{
  "num_hidden_layers": 11,
  "hidden_size": 384,
  "num_attention_heads": 12,
  "num_key_value_heads": 3,
  "head_dim": 32,
  "intermediate_size": 1536,
  "vocab_size": 6116,
  "hidden_act": "tanh_gelu",
  "norm": "layernorm",
  "norm_place": "pre",
  "norm_eps": 1e-05,
  "positions": "learned",
  "qk_norm": false,
  "attn_scale": 0.177,
  "bias": "all",
  "tie_word_embeddings": false,
  "parallel_block": false,
  "init": "orth",
  "init_std_qkv": 0.0206,
  "init_std_o": 0.0,
  "init_std_up": 0.0206,
  "init_std_down": 0.0,
  "optimizer": "adamw",
  "learning_rate": 0.000992,
  "lr_mult_up": 1.29,
  "beta1": 0.9,
  "beta2": 0.99,
  "lr_head": 0.00999,
  "max_grad_norm": 0.5,
  "warmup_steps": 225,
  "schedule": "cos",
  "final_lr_fraction": 0.0,
  "batch_tokens": 131072,
  "max_seq_len": 1024,
  "doc_mask": false,
  "train_tokens": 969900000,
  "max_steps": 7400,
  "dataset": "wikipedia_en"
}
Each number is 128 + 32 x the weight over its row's rms, rounded and kept within 0 to 255. Layers, rows and columns count from 0. Numbers have three digits each. The size before them is the row's rms in percent of the matrix's.

# layer 2 attention query, 384x384, rms 0.0426, rows 0-383, columns 160-191
116:134129150065080145138151119143088207121110165137119134208135130145109178098134086092085135163121
112:090123145140129117113155092107122141132106128149178148074144064132147126127116094114128104157077
094:201157146061147120082147124157120086157126122133124070125138156122127129147122197159157084086118
117:103080092151173104143168122097187061102081073156133131102125170134173071177140103107148121133155
115:127156133113165134164127075128099099142135146152105159145074095144164120150174154182163146142137
124:131140094172148143172150093104111100151125152095131153057102086179204123119096142115140101135093
102:131094157155187184102125109103123098089161090110129148095202107144154123146094113100103150158116
100:097083143134130106155122137131109073076086081163091169142134079121174144104134128136147125126110
094:087105158162139159114153028144131180138159154119122121126165075146130103142183120092107124148050
095:084125181123038079069098147080135092135126077101104140110135198146161128162103108062104114160168
098:106100147133107136113161146154118135159137208200153151146155054174190186133046115095145117144112
093:162166168138104138141129138157129178118099195113128132098145107096128145142157163092126102082098
111:161129089101116136103114170186119183159143136093167165216183045115090160074103105153130142131160
106:133152118163066147117119136145037208162165207102128136142130061131078170135109136159122145050078
100:130071133088112125148127099092111140109156077079093159148164118105169130124154168108100093124146
100:081073099085092115074138098151070136151137143187134130149139109161121189183149081116148124137086
092:154096100114099100118131136116095167138144126090114187122120166097085096103123116142191140115136
107:144147131157133133184145060072169133096162105079067155155146135113191075100192186100091111143087
101:198205088207089130160179102137122158116127133133128100199164098100087116116085161181140143128136
105:191159091105099155085104131105102134173154135149090158120166169112154166140149142061093116213142
100:128077127106119148068133127187150178141139147082149108234151074110146149046163064126158128133092
103:159120167159094110150131064139091122119108140184108107120139120145185164146144091103105106147144
104:105094125078059107122098142157098127098143095166121129189133145090098176148125123154156111131152
112:152117108175166172123127086123116128074128082089187163100154122132122116083107156090099072118143
107:134128129139107167108109176095143146138121099083067122225152057073095169112091176098097123124118
096:126102159139142132188109092129127071125116127190072121116114107119149113148120167125117085118102
089:108201110098117152078121169173143194152180202121130155142166111160159183100116128111132127177106
094:107134118134144141162084105123133143142121134135134145116138148144123123168165176151096109142081
103:154091106122106132144186132133064155089094175069162105144109135034177135149089120117149134134119
100:168107153145180114111101069103141077103161119086076097130148175113140150093140164103076111094129
114:146128118098158128147131189117189119183156083032143126134072120115096139135139082132153165104177
100:087119129088179130119142093140112106129131142105160158120175066220065091172060140150119153070135
104:121160105121131117109124090102134124091137118136128186142142146120097142171112149133087073117101
094:060115094170146103114138178065137080151089077142123158158187130133133075183135137128092114136153
094:171118185115089130186154144178154132164115214151131118151127139117151153151161116148146125096086
097:112148119096149162178093122127120133083110176127186174092095125111125134083110074157137134149144
095:161089190119123179105144142160115132110068095100113110153089155136105187127136091117123156067189
102:173108090177104122098177134143152092123153102120153090075131153123144127099143108158085112175169
105:149089130108170150116122111108121093125105130112109152082164208147178084139123032081120145180141
095:143139154126134103135115140155169106086162113130158122082131152145074130089126101174159171093135
095:116088062120169133113122069123123120094141100107106165098159158129193125136122137088150089152085
085:015146118123119154124095090126081088076070127138135131151141080106123150127164094094166135172207
102:084130058165171116066111125101142088143125087096124126070154138126174093112142097134104091170150
096:146127149165141106122143085140182129143165069150124103142152106135078152170179183127111104095113
083:166111135096149110103110148130104149207132134102111130126115104173085070130110156119083101084122
105:128108098160123122135155098138136145168153097158111130158140127144112149161106220087130110093064
078:134081096080152150142153087113179108135134112121096113136089147162115093130129040133125115150097
081:078100082155093129111139101071100119112100132155118165113152164134139189196137113142059107081138
085:122091097139114127063146100171049103122104154089130144139121117193170141134128119079137152134152
093:113156076074135127067102128144124148090133090108101151132116039071137105153138096101178113170112
074:092148105135132109123114141127120105131160112128171187188150095118102060149119132148146101155106
084:116093105122133142133097143126113133136123106191037167171105120143104148179102132134138082121098
090:093118120166163111073131089123139140151157082102136125123190126118116111132110188122070116156156
089:158156075092157139053156126149165096083105151136153138059145192162110149165117075184150143097139
095:101140154104153104135097155121080113069059137128149160112131137101133128158139122118138129083214
091:162122153174161087082135139090097132115186137150097117138126109164150092173150131129125090169109
084:177140180121115141121115166166119096138109109103159140067047133088138095088104186140091125146084
096:129165123099121137140106120139111144081110144105173167085114118120159089093099104121180196118162
103:097098087180172092102131125097186114147134088145092141131140143172151117158123196109103091131083
090:154144106085148134136127116097172106185153139111118154106117107090188057109118080107132143189111
091:154103077158171085096132147144116123138119120192151089112139108146203148176117192167183107105093
086:192173119178174110137098102110203103135135154078157142070149126106154034103106152114066139102165
078:187133169115135162167161175138119130128127152045137147147129147102129098102097135106178161097094
090:145112094059098192145103103113134129127084073141140135139149103101186075156140095094167088153149
094:106118124110181106093180136116143173079115100112177201137123172135064137127112122129111186110157
095:031067092140122121105131155096089116104062107096106169161124093125153132156065098166113125131092
082:145092128150122149107141186182137142124115137117172076143108139086129188139075163114154159106140
083:147145168065128188159126157127156061060099159123177166127135083098085089090109098137110148112158
083:173127184151149138133147123165131128123140174137137105120096196134158255083095191185118117090162
085:153131157091129094097149143111139158105120132107114161158127131137137121126135147164093088183072
082:107151152145173104136114077069140119104115182162130148164102176154167107139119123124077094172136
084:107107114072145111134097139121089114084160151119132140164140145118083129198150057194161092119139
083:111062091138151124114175088090177150132114099163093157099133164135165078042167145088094110205041
087:125137188131104162157157132123124082085144117158124161132146133089143135136120115112070132096179
095:128106110165093117154122138122137105110114140131126136175152112119139155131137152153121084141086
087:123128127133063095146145105142143204126168109106131109150120095131122141188158115157146097112093
108:077139119175149128123129091122148129139164118110103100101145087161148174136141153150134102146121
083:135086149108101122108127107189110171146178116124060097152143106143114177138141163117142125145080
086:138083139118167112151128073128101148101141149127053206141121153159140109181140113149122119150145
089:103115118124140121090087161150126091103105144119170191180134173130079130145130126142105142170157
105:123090134122106151083102099132119102125171132113054078134170154143123168159162138152137081134174
089:111146118127184118155149072103155114182143155179094165128117074119181102109141122125102072164075
081:119142127162126103121149114141125139120111085117132121200131042132181151168113142157141113116102
084:129138121151172109093134120103159125119132119154157156086087106095136180130122184160148168156129
081:085133098154165126109163091169157176179149120099112121106155092170193142116146111094124094122096
092:168099140119117104101154103117134173110163165070183114113146172197124183197207097182142107091146
089:117150108159110136141113154128125090079092144138158119087104124119167128215121119141097134127231
088:042166115124131129097193084111142133170097160131103173114099102179128145144136177052128129090105
089:103154090154103123150157072123110155166121123145110118097197131136159156140143183137128123114100
083:137178139156153120111097139144096101152185149119116132146103130112168163132130107098148107151118
081:081097112176144072119148157132118172131110112132123155124111137126161183124155192112136185138108
079:075143084155136149133107067171117119062106116102132142125106125093143101110099145121152122180138
084:111090145082106111143135141143144146098089162211185064114079071124136085102140146136100177138108
080:128116087112123139169099108107153162183135144153104087113144093101143122148088167088095157154091
099:214095118143114148152142099118139128167145115097073054076159131105169156112106115153158137145129
087:144188162127112135146106142129123120116108156083154173156171080125143060073104121080140174138105
131:178079127077155144115132144096106161132147122063078150134114133149134179099191150123099115153182
119:135110072156138128153134090119089160088076127164171136103127110139128140184163065178154134159173
117:105174164134068142111141152062178099224136145113136124115130082099161167134165145128108160109101
118:104120142165117095151106162074134117150145127107139151151124168099058065082065125118070111150078
103:056135204090130112046155167119135132198084116120090069091132202176103165132142122127082161142219
121:119106073116120129111123114168134180097114155188139106131097121152125119142123055105166137196065
099:078149147134153145153097065143158159091158165127107167161165097184106102115111102104030099163159
124:107110191043103135121117113106107174076149145108071130166124084156076132074130170112145138082142
093:098103106138158150106134041134163174114112090105085164123156119133153077128117142153155153159093
110:064123075100113101099141130112150086125075091071173119100142173131099097134087075088121177132158
115:088196118163090148157101078147150198056143120066133128145172122168108131093125119061090146097150
093:132161103105130160133137136129092181215056128166107148088159169128115184191125147132111131070100
094:141145158112105133122148081149106165111125188087126135113135118149142171145114186146089113032198
096:144158111116180131071179090181153148173144128086135140095096120122132226200119135085162127117124
098:123127140084140154145166155120082144112200151152118138098133092107096105176109097098197119133129
100:109066155138155127110139072137125080099191119097089139125123106165101188134158076212165144180097
116:059178156133078131131136160081186116130121097107147079115120107145091151140131168070138155101124
122:124203124169127095169113180061073125114140129164148088079173185087170126110116136150133125130113
099:142121126137138146161165102177054151106115159133143165100137144108056191171122074158110206061165
112:164160084136154145129122101148115175116143157114165143122084096122105116112141109184120129082115
112:117150124183155121102128108103070139147128104124101162103152198112182190127137137152187108158150
097:103147128075207131113119102091194179115116135112102092136126121185070092083177160128115159099155
097:096113169124083136167110139133120117114092134100144088083142057165135190132162160088095185095170
116:129172167097151141126125065122095135103129144179099201054110149140122163198100101149109084124118
114:082107111146100128145115070186119171120089213143089169146117115177103170109139125171166125093133
097:125134152127146083166139152093135157095123120142103155143115203130111126105090083125142173174103
120:167125069142183159103159067192124153102118180106137158124107167173146188190133084202147132096114
111:083076087126180153183159089141141164143140162105102191133117130098132115112140080148113128127054
138:150089163087159129152147142152147149116135128187169094086085064108133138106159141189118164176115
109:100088098123191118146110127164124158157119140158047142139105109106099108112134086162119125184128
121:104138163124127085122106159123126105152047099107180093164144172115165099105105179066114091103166
107:091188131138138107163089121082181118089157123082112177088124156096090080122150096044149147113085
131:149146072111189119099175069101148108100150119123074149126138146111135146161141123132123095152143
114:124153191166137140138130111128193090101110126155128121118097173111128074061158103125049111193108
132:147157122134157128142139099105135140039183137117100154193110131163080141085154174148127125099120
121:111151187088115121128112116124083132162143136091189095133087121104143124125141128166110119159117
126:151117185071124119123111155118135136058082137094132150172095129125120101070148079133060113180098
104:067173081094091132076208116140073126153144101157117169118109095139152125159173139126099060167128
109:149178069131154114086137110134117176119160198088108141102124112168120094132076138104187120113110
102:101084153049082139083090149090112168157094104135211150206133103127096145097061079138163109096133
122:139113153141125131110174094173131085086154055138093083120119177142099115119177121141116107189090
114:146091077029186125097136130146143096040120125072107111116181188144137127139100160159140033139106
120:109157134161179130104103079091152120073155086113063151172161073109096152115194183142130089077105
099:119124125122156145138117197143127117127153149174137075135163091164130133195122163113197154066226
129:119138093177160119115164099054137149091134093108066070091152190132162149148162196106080111148098
122:118175055118143126099183114083139146135132132088109144124114073153117113147089185118147134086144
104:061134118078109133120093119161158120092101131135132154150050170126163110090074145083113121189084
116:126125180161141133172116096128139130110111138092159159094125147097125118117220084168087174145124
121:136161150105101125125178124163089146134093195099172196119115127092121102104179071120074131174144
130:126101091078104103114100092082113160076149086113130100156144136147158115153132149172092110148125
116:115160081134151130102064050089088153091114159096088134096131174127137087135136115132143156143067
112:126117200068119113103062091125141107087108090153107096121104168101121092084172096174078078170131
136:143081108105112138137106093141134106146163077147119114187117125162097122139148164138157095071134
126:106157130175160151153100074108105131133124221186110194114173148147136098143166050127084077163129
111:140149102133097132095152036113144142102151126136145145147099144145141135114124116143104088177114
105:118140140092082120076116075164122101128129079129057132150066164133132112116079107116164033149081
134:146143176107075124101163152052076151165128186075077117107153134116167115102104140181120139122136
104:131157164111134134161082095128127116051147139089132135106052152097150137082167035163129127178076
149:135175132112116142136106090147137133118134130125156184228092068131124141095149120132165155126092
090:137158097224103148147155067105095093157138178131112120109168106124155143151135114171112106113134
120:132156065134163145118187098137127137141164135127140148137161106134091171184109184099179094087152
116:098104142114129129106111097139104083104150068154076066130173196149165149134128079120121161133154
113:157131148126082106114160141121148115134150067112130129234082083112103140148107127189092123145131
125:139122168124098131154149194172084169135124139152188132166104111088088114117147079112162128141151
118:092143092086171133123120112136186099098075153142136141064104125157128086121101133117127118157070
121:118094146175062102138101130112141091144113142131162078134146168107153095118118094099033073175147
118:142085093081125131093081139139168153163084122156130096198144089159114080145139101103093084131147
129:086103179138108124146093093103076102112143096189153175083143121105118170146085158131131167076101
111:146104184120087094105043157095049157181105162085094126197148116111134104045132174116055095149174
101:103120113096184146138152092152156148115132153150138158076109112153117178157079139133160129082090
123:121165077102201121145171136175189162140112110168119130109141107198115153189159116179160134081098
107:122132138125108094113092164081089151188122108130112180168127135071073181109114150129128100082163
113:087134098136164120191124113164164125073150140214188131104120101137146147183112118130157119140044
124:124119116098145149153160135205129141128118160157126106125120091181135148118082154170202161137066
140:138145108111140142147144105149085178168129137101096161153147095166067143142111202140190157060101
096:229163065161119168141169151138161133145151159077130153161115169159057136117096133112191142076173
152:136067131107158143108127104120183126123147111129129095106138140126183078125195074142123086205114
119:117115101092128133116133127190170169115039143114139127155131091161138133168137146119177162089112
106:150082165117126104134085116090099171163111117097129104128161095117108105117135109169083105158152
113:123101132214120106130140129097094123155112121152114189132104140113115161141123195133064088112158
127:142168156098114138155154153141125132106153113142171107116149099144129091160115076079122198115118
126:108120105120134144152113119141084142138170125122119145117126092123069148138127186179190116068129
112:077142094045204115124105121127194107094160103149114133077120122132090092175143096167113075136109
114:110096216124111083132062137115070101078111149120126124144139090113172092064130124143088103167090
118:133164095151157146173206127131106138169100130131142224083117120142070186169095143163183141047125
121:124110138111122134150187128132170101071174114227088082172146130143189122151139107115136087191082
107:112119136101146116168080129127150123107117161209131121126170102138115157160130106207138107095134
117:085092141124143102117079094131114138146126077134120147117110130124060119150128093151184114092165
108:098065173120178166090137114149133137112114079080101124100119128140150106150158172173165166116106
109:024106172080144096085058099122145098139097076181141122103115129095153073138144075083060093146112
115:106140104095127130110136102124107191083141158150083120093161132133126107177124083079144123164112
105:093111132118173148152200074169113099057135100129138112078140148168160142195105152159196153114077
101:156152091131196112128191120147187138111097184115153138138128124177103201190117140145186158091117
125:138108138120138138160123090089084133058174074135126119106144119131147144153169167182158106110128
122:108162111135097118113108149125046144150131169129140167143096108084096165091100173141143135077119
111:138120166139023140126126105126101141114185138180166090204181143067174180112137082091102124175117
077:156140097129144117197120180134149092099167087160136081163119128193145110150111059128107103105089
109:099134111098144114079128139088095158091079117088171145099157106094118109147096075115137177168133
095:136170109113132120131093173130149086078150150144230104163115123128071076165089121158086151111125
104:140082164158165161119152140125078159098139108161115154100142156165153145153098128113185115150129
102:079182105065101130086132128140124167138041143097205140183141095062093100148135110147112171137150
097:163087148161135158181109148165102100114220083138038138119148159157138137107149158124159081100152
107:156134112155187114148159139183146101000110098147151121170136101116082090166105147161100086101113
081:085123147093102116067158114115134142075003199125207153167159100093067101143119150112119147122129
116:185103116180204166156152171126097153103193112203080118161187141155125155125075143115160087088062
104:169099100196165153219186152100159154098126116182120119170176148145144137162158167128132095035197
091:127203124217126142163140134132145078123181102201164102131119152175129140129137065147162147097138
099:126119148183102155144109144130156111166214063190075094051075192166170171056174167136135109145143
094:157161110076135085136089140147148116075103088089139122105119105099090109137103086101067132178140
094:136162138145112135198123156219154022099136138154159088138108129151136121140185171167103088104153
100:119180117120104072068082100099109122099075086099157134144134069041103101138099105136073174154154
099:077099114115136155086158096120111155065027128064131207121170122110137101141093121103158135174113
092:119139120088149130145212125103162161147124142135145193091131120161143165121123154189075125157096
100:117152143144097186138129085167131127131085163139137149207131104136090142159142116119159141085122
099:144132058076154175144138096144140167070089126084105118143114144146153085182098109114145117144084
107:106124136089137065079128130107089162086071136170191142154155080122106096164067105109127194149106
102:171123144197136163174080149128129092108148105154106126139107101114101152122140136157156110061131
094:152134100077183153156197147118141176165130153142131108154112107240129117183094116152151163103073
102:126116115146168107071140107155111131042083156118157158181171055091082081202082133136133125082134
091:101142186160138104071067133116097138020089147128131138139119086050101126139142133159122119127091
090:174126164137165130143155195084133121118132120163112109091118148153136143149113137137183104185133
096:087115078097150133085124114108088162073088131123196186137137118109111100171065098083129172163101
107:104144115168128160187144141178158113118162146169186145161125105158098161126131141139101176118103
099:165103145157159153203156129129131131144195146196089138100108139181161153132155141133130083118125
108:183160172208186143189149154149127109107172088147116127116105142158143123123144126146137065061115
097:152138130116107163123128136163117171167119178165093066214168120151151117151116143113153114113109
086:112081166151076098124097151167115093094107141153232116225129079090065110105158146108152106080184
098:111081172150095121114154152065099138153164136157161100118134146111061126075102131101155115091140
096:106109163125155138212077115170143145153182071101146134166181115125146101122121074099105115119098
092:124181113113110108121086183133102137067143152098105103114137056098108089076123115108167186117125
079:150142115131106120086135200112117124123158131162146096170119072112125111132141122101088116191163
104:145072169156109143123134154137115129143119130172164178124100168153101094102136166117079121098110
088:100140067087151091092150137129133135080106175110144102112162094102115064110056169136154145080121
075:105070152112147166170070065165148092121130103139090215084117190135059137113104101149155115054143
093:089128165091095129073104132183158134124091142170145152157092115112150134144156123127090093154155
098:122134137107115107076116180078127094138110132142143107125095131086104095119104133112089142141137
090:124120173082160125161060184153121151121163197165202225142127130102131170124117107128062111101116
097:118083131075125126182131105135146186134134184133178229112094108128125104175181091088099079118115
091:056073175176111122167163091194147133110096114111126150197144122185122148168142114115098078128128
097:162141090188110170165145104116140128151136099158069166132108134172118164146148123122161139140146
094:140145105108140131179096109112120113148171081090123107142183098079181121065123123140109114140100
095:152141197104109110132108126164118072167127155118118135142118168161177128164172100168072093183165
101:102156094113144096105100145136150172084097115077158113122180118069119118135063190092134126137145
093:084070205111070106080110146107145133067111123158114168123121134098128119085104154100121133097109
089:149151129131232108143147073127125149126121152113131115108113142156151130151141158182151118089161
086:033111139152054112134109162119101156154111122172138151147077121165075119122141140103088106113123
092:090098134068098112149108170115163148110111063159121151155129133106134094102103160102106084155093
101:114100100109093119086147175103117159106139176118155086164174064104115116130094167124132138076078
089:079087136186087144121135142127117134117109119158109140106090113176085157143110136118102141142107
088:108103213098121138150092135106132121141176124147108204154126123146119117087156131132132131105069
099:077159158088127092074079163136121108071095201152161129115131091077145118091122137131109132116138
099:086124112127096070061128164113123129111049114113113055146129111140130109116104151126145109155122
091:145100148106143143119128097116121119139128107113139141117112173158176123115141134141135081138098
090:125134118101101089061093218105130152166127168137188096142099085077086136132081153132044148161104
098:096125133135113108121109185171117145098185147114187117157125100153103166111146142123114116138152
095:128101208119135144185127070151123117166162143120131162135133180204160157138159131125120070121079
104:132136131150127140153129087156101115127128110143120186107093091139197161187147108106121120163109
090:061081183141089129138144099137117167138119124138161155153119163166135100126090123129092079077137
078:083108153182126126108142182150136114130105174175181084168141114078088161118111122154080121087115
088:187142107195120156113116171105135122162177154199134090117089148083104143100144131169134168117101
111:072096101110152082135113125171164129162109074121135170109139146112182137086118151136096100154074
126:154135112134091131129120066122106164129127138146088069102088140148098168158122112134122148141087
097:094121109187070134164125100126095159179118161183108173133136082118123108147133158108118103095146
113:099131113120153123155096174110120078129121126127066161152148123131149108132113092088162173187120
109:092146131083113121062105125163130117070108150140134110142094143091194133111147138183112141183133
091:060149088123122138113090059091119167162159105100146186121108118150135142195118184136134129130103
085:101120131154072084144072125134164110197154134144143184122143088131174138140122185138133114126118
112:117130148098090104119117140123140127160132089149182171144110108101106114092091132117055132105088
119:142137166113140109132070187166115072131119125172143134072129131144180088098136168165125084120138
096:127059175067131118070139160123103097135119081142145108199107139175140139082128144143179140215089
109:073113124144108085115080131155106124116089090108137124079087131113155081081068140107132133138165
128:122103124132124122109129141126163123150128151161108101087132193132166117092082107111142134116124
108:143127108105111114084171184128197080113112151178134141081139159116135075119104158113167135172118
132:179132137123106094107136198133129120145165116083177138121135185122162089102116157147115113151170
154:126123104110118151171119123159055153096056122181113089161163097145107157188128099077179169104111
147:135064125161152112135145118083103126109119096116116059147118152146098165149122131171116153109076
096:126075133143120117126152099108114169209142118112111168212135152165103161100171149108165069115151
106:120133091107118121093132146129142133169122110094162109063125121121164128120132144144105104113128
082:093125093090113113131129113113175135150138166052150137134100091103115131109120146124044097139108
103:144156152107154140154181123139097114101127114106122113131148153147141146144118076074195102177101
126:105107114093140090107125178138125107101110115116124153142099110073128076078136099135099133151163
101:107109133117101162147180075189100148105115128155115098188124026135157165150112093126177142140109
102:089082172119170128100079139169150071126150141130149116069106132148135098109089194097149099135124
136:109162131098168076123103167107155109127097160053154177064103186102130083117112146179120138145130
084:183100142180063133140108156109099097137082161118117099166139090125110126130180061114185150141123
108:102103161122092146186091088160121188085087127150160112163151057172145205143087108096146130103101
094:169167060096136171147137079101174136165161154048165159122131160079158172137150115144123125111090
110:164117142136123115082154171123124125163128099118094151186138121137119129084119187101052168172163
113:144127139126015133121120112132154176159168176110170145146129126084115165164157178118079107124087
092:141067160139115136105115120121165136137116122114120077182115187126122128119156046167069153127085
104:129104127123053142144120097091103141123107106181070084131128173115110166107080101105150136152073
102:154081209150090152151154119138152147107184152134159137130119169083124141131123149148104070073119
083:160120111146185118175163164066119075183138186138061114101187147105124087135184160094128104131176
079:123071123151089106066170146196192112137105156104123143119107217149145112119125124100159166090176
079:118103133125110128064112108117101126083165197179108098199111133165108120144155133113162109108146
092:100132078143106147172208111079178123089074086168080219110189118116163084140155235141167126174162
086:098067123134114095187114108116161115117095148118106114105142143048179089094127161118117073117115
091:120134111144079142096151144089076144113107079080128134104126148112157126139094131112154136144167
086:112104111095146111150094102119121083144118138111144093172125114111080072136098106114131120173135
085:092199122151103143103140131162183172123179088193150187113151178142127159099089096139120118160142
085:131140113136126110152129085140146085122100123171100153085195120131140064126193181112121118192083
082:090113119121122132076092133175101156110155125059155173134101145096096146120145120183151139120163
082:105092128091112109101119181111095094136108140117117115113091115142147060105070099154147101124146
077:095115132073115116112122106109127124169103168093159079070140124133130136107126133113125129117162
088:080128184124134142160124122152146101152122160130117118101155176133113126136155157129177109156118
081:116167171117146110158104152115101066115082064107127147115088079102167096106125083174095133166165
083:065074113161175123139122046082152142100056092161112067219163159178127171144153218101154136106129
082:110156187137083137113146127163149158127102101158176111147088153054113102134164143121138125090121
077:114032102113131139161150120143191091117060172132128094108136197157093109176145167100166119085156
083:152130129114095131179122160088139119190131130105166128153118167104123091172083131098104154087147
082:102092122119116131142165113104126144150205158100100145075056092121141178144168138141076079106077
087:140119145102172122089171091151103125090116102130145182120142094158106132150106173147142119146061
084:101127128136171113124134076147140097118131139143152195143169110092129115116155093165101109095134
081:094141170152130106166124161078086169105101131089120060166079114130166155096086172133119124078189
094:099091122105142147113117099136063087089113132110093170073160103169052124142125176088124155159094
084:112134114077127093190171146049144102101114089157209159123145116097168062140093151166113172129117
096:065118127127189137190117149094133137134107094176072131145133051138110104144133093138088106138123
086:122148101127116090064102126157118112130099106101147121176114093158121119105119122170142171187118
083:134131070163093081156103111145080162212175116135070164113132175112174109122123169156138075167080
081:154067094134136142152144078144110118172099075129107170141179130085092087149134130132083157126143
093:140121147135069114063125127136136099175213165124103120141091166103098143152150138104119105125111
087:100074137157160137160038156111154134104148123198116097124104095114099124127163113199074155122066
079:152137072120111134135086155173124171173184124185101163121078156101147164131098090129098082175195
081:191134157104071126063121138166128116194156121111122176163094175138146176111144147109173115090107
076:105097140188177137175115073156131124099117110159100121142184203106160137068147140134153096154136
082:101159107088071132115128167178120132112157126180117159111152090131123132073118212135093100109112
073:120082121123128107106134104114171140128071153128141213122122118128122108076139145111097087093152
081:048145060124150144123126095104181124086132120148107191096161162181157110177099105131163162134066
069:142109124132142120141126111149122083110102079131099145123121158111165067098134132095140084168123
089:064164139114097127117105150120159109164183130115112086111134124175141169107141157103121121153139
067:147089127155130125105167131116141085122156112152205175125168089131093090084158199151158060119108
077:097137170057071182170072100157200101075112149151153151135154103101161117120101120133132086088143
076:135156092165126159130146140169122097090161107135140143105148095140072062124139092179148143121097
076:152136133117137155139107164133172093178168134144154043100071095111092132135166132099214185150152
075:133163134165102117145121134158124102172151180108082117106108118144161078037113094105117116145114
078:171126076119098128084148105087136125080132137116138058125064162096168180104131116107175139138129
074:169188096076181124152181117090203109130105175158101117084109113128122071079152135141190117162077
071:135142093134167091137088161160158084204095136087132094100146094142132112134136111120133116163201
076:104047148158093136106099105138122122043049088205107116149145165084120127181153175126139090072051
070:096120111148192155151151070130110109141091128131103142144131126135116097169120148099162134160152
078:100145130109153136126172069160177088109066140118125146105165143152117109127086103161091110176144
076:131089117133106149146134142082126183108137068117152102156126091096115156140089186092101148142072
064:110093116130148095138123169098117143139124163096153090177142084104141127123128130112055119140107
080:141131140129157144093158145146181134139144098104136130183131129151147152208121102100206128133075
077:151116077086147155113161126106109144171137107173182152157119129109137095114171116094120119149142
073:098086070116151111162161108121060212113061093115137204165102106111148102145083069063157127169111
071:086163128109110127088097132198153114125155196140177064116173110152146126154175077175122095136091
069:073142096129080118094122150123122110133157133199180125094097084101153118087169109121122161143083
079:169157095154116092126124143101135125121071127147152131149142154133151065126173126150177052146178
072:130150113142087093140114147179115108103120145107076127181079112127131167164178128129206168110187
073:058166133113122133201157131126130118096122184090106111134145116134121167158131174097097138119051
072:070124106057185160106162099085141095094116131093139125120166100149148124155156179142117141127182
086:162146183165112113089083144158109102131125121076163121151152111075091114083081122141081140135146
079:147092121112166114118113140109173159144103150165105125152109148121141109085226118122108121114163
077:131138115099135153102068170098074158115104130135148099131121119120145132074084147146127135117134
072:223139171160076151075145170161114080145158164120144161190149085098120162113128142156103136147128
094:162121082108113105153192143147113111126091055050199113108114161053111119150131049162100161101129
099:134141157059076097081109110108133164194184148154095117136070130116126139096109121158086087116169
110:091137097067205173130091102113123154076125166081166221078092132150113147130137083117171146117082
099:105112096192191111151175068121111130038086111173112132157205136183136093144142098133138147132162
090:162129118132089154133156129156142121146061151134117082131106142107099083140159111150158118101120
098:127171175104116125129140122123110075102139145136091116163118104164091166128120107093075181127127
103:103143109094154142129127142137089046118128139124108160087106110160152108179110066113135153101137
103:144090168089069152155101082112061157108128150150223174108107082150074091101133123101169162133108
097:125126071134103121199159148168103091140115124196103166111151195064140093080116106097163133106154
101:130151127058080138159116101082149099114159174148147133083154102127095188080156175112152151137077
101:214070119144105124121164142209095174089095100083201152130117125127111105137160105161160137186174
103:138159127098116150158065107123155170043134200155196133137137147116138102198133083113168142056177
104:143126114089153150160147149137118103081153144125092120146144117100139109100050085113115133112118
100:131128094104122124114120131103085106110135122110089144120069148131149115135117104097176102197152
098:209079143190128156106149129138064104103183130144110141097232146097108100234123143101117155144099
093:166082123133139083128138225154101126202128109115143106150112200133110172064136108171130125132194
103:092156133099094132117144170129072092102217111137118082073184083125123176111091149179100169090062
097:075059172131127134128107138158137136122135111080191124123103087118166126088164122090155179136171
100:122140157113105107110090077158145139153124141130102128202103081115111121118187159115091089161113
104:170082207124103101149106138106117062127181135138178074170172154112170215133111197160124128104163
091:168147080117093102150095080126162128072088135132119076172080131099132088145109089095071138159147
098:179127099122151111133137152100153072126170090132170101088135059115173077107114148157105198120129
092:094142143103133147114164142114177096205130130175101118119150157173166121123125101078115149179160
098:122080127187159133194143125072151157084135172120146174159122189137086165121140171109115110096179
103:173161054139142113069142101154133139137108177103145159092094175124152080106106111131141133133141
095:092053130174130119131089091121101142217102184150115194064166127104080124071128101113143142057171
097:082077137147135122092111120128185122064117109158190128116107105111162121134177138123112127174097
100:124200111053197135069171130134140170107092135127149119101193115207178120132133085140108148216140
103:130109200085068158093121152150100164150174141023124158105123085122061117089145161150124132121103
096:138137120151175136098092114125159170162144153036133067161094149168160097100166056110121054149150
095:100089135076082121171114141086144139175127144123138117109101128179086045089172134117131085115126
102:106073140105103150118156119089162175186165110124110142135119100132124133075140159067112129164069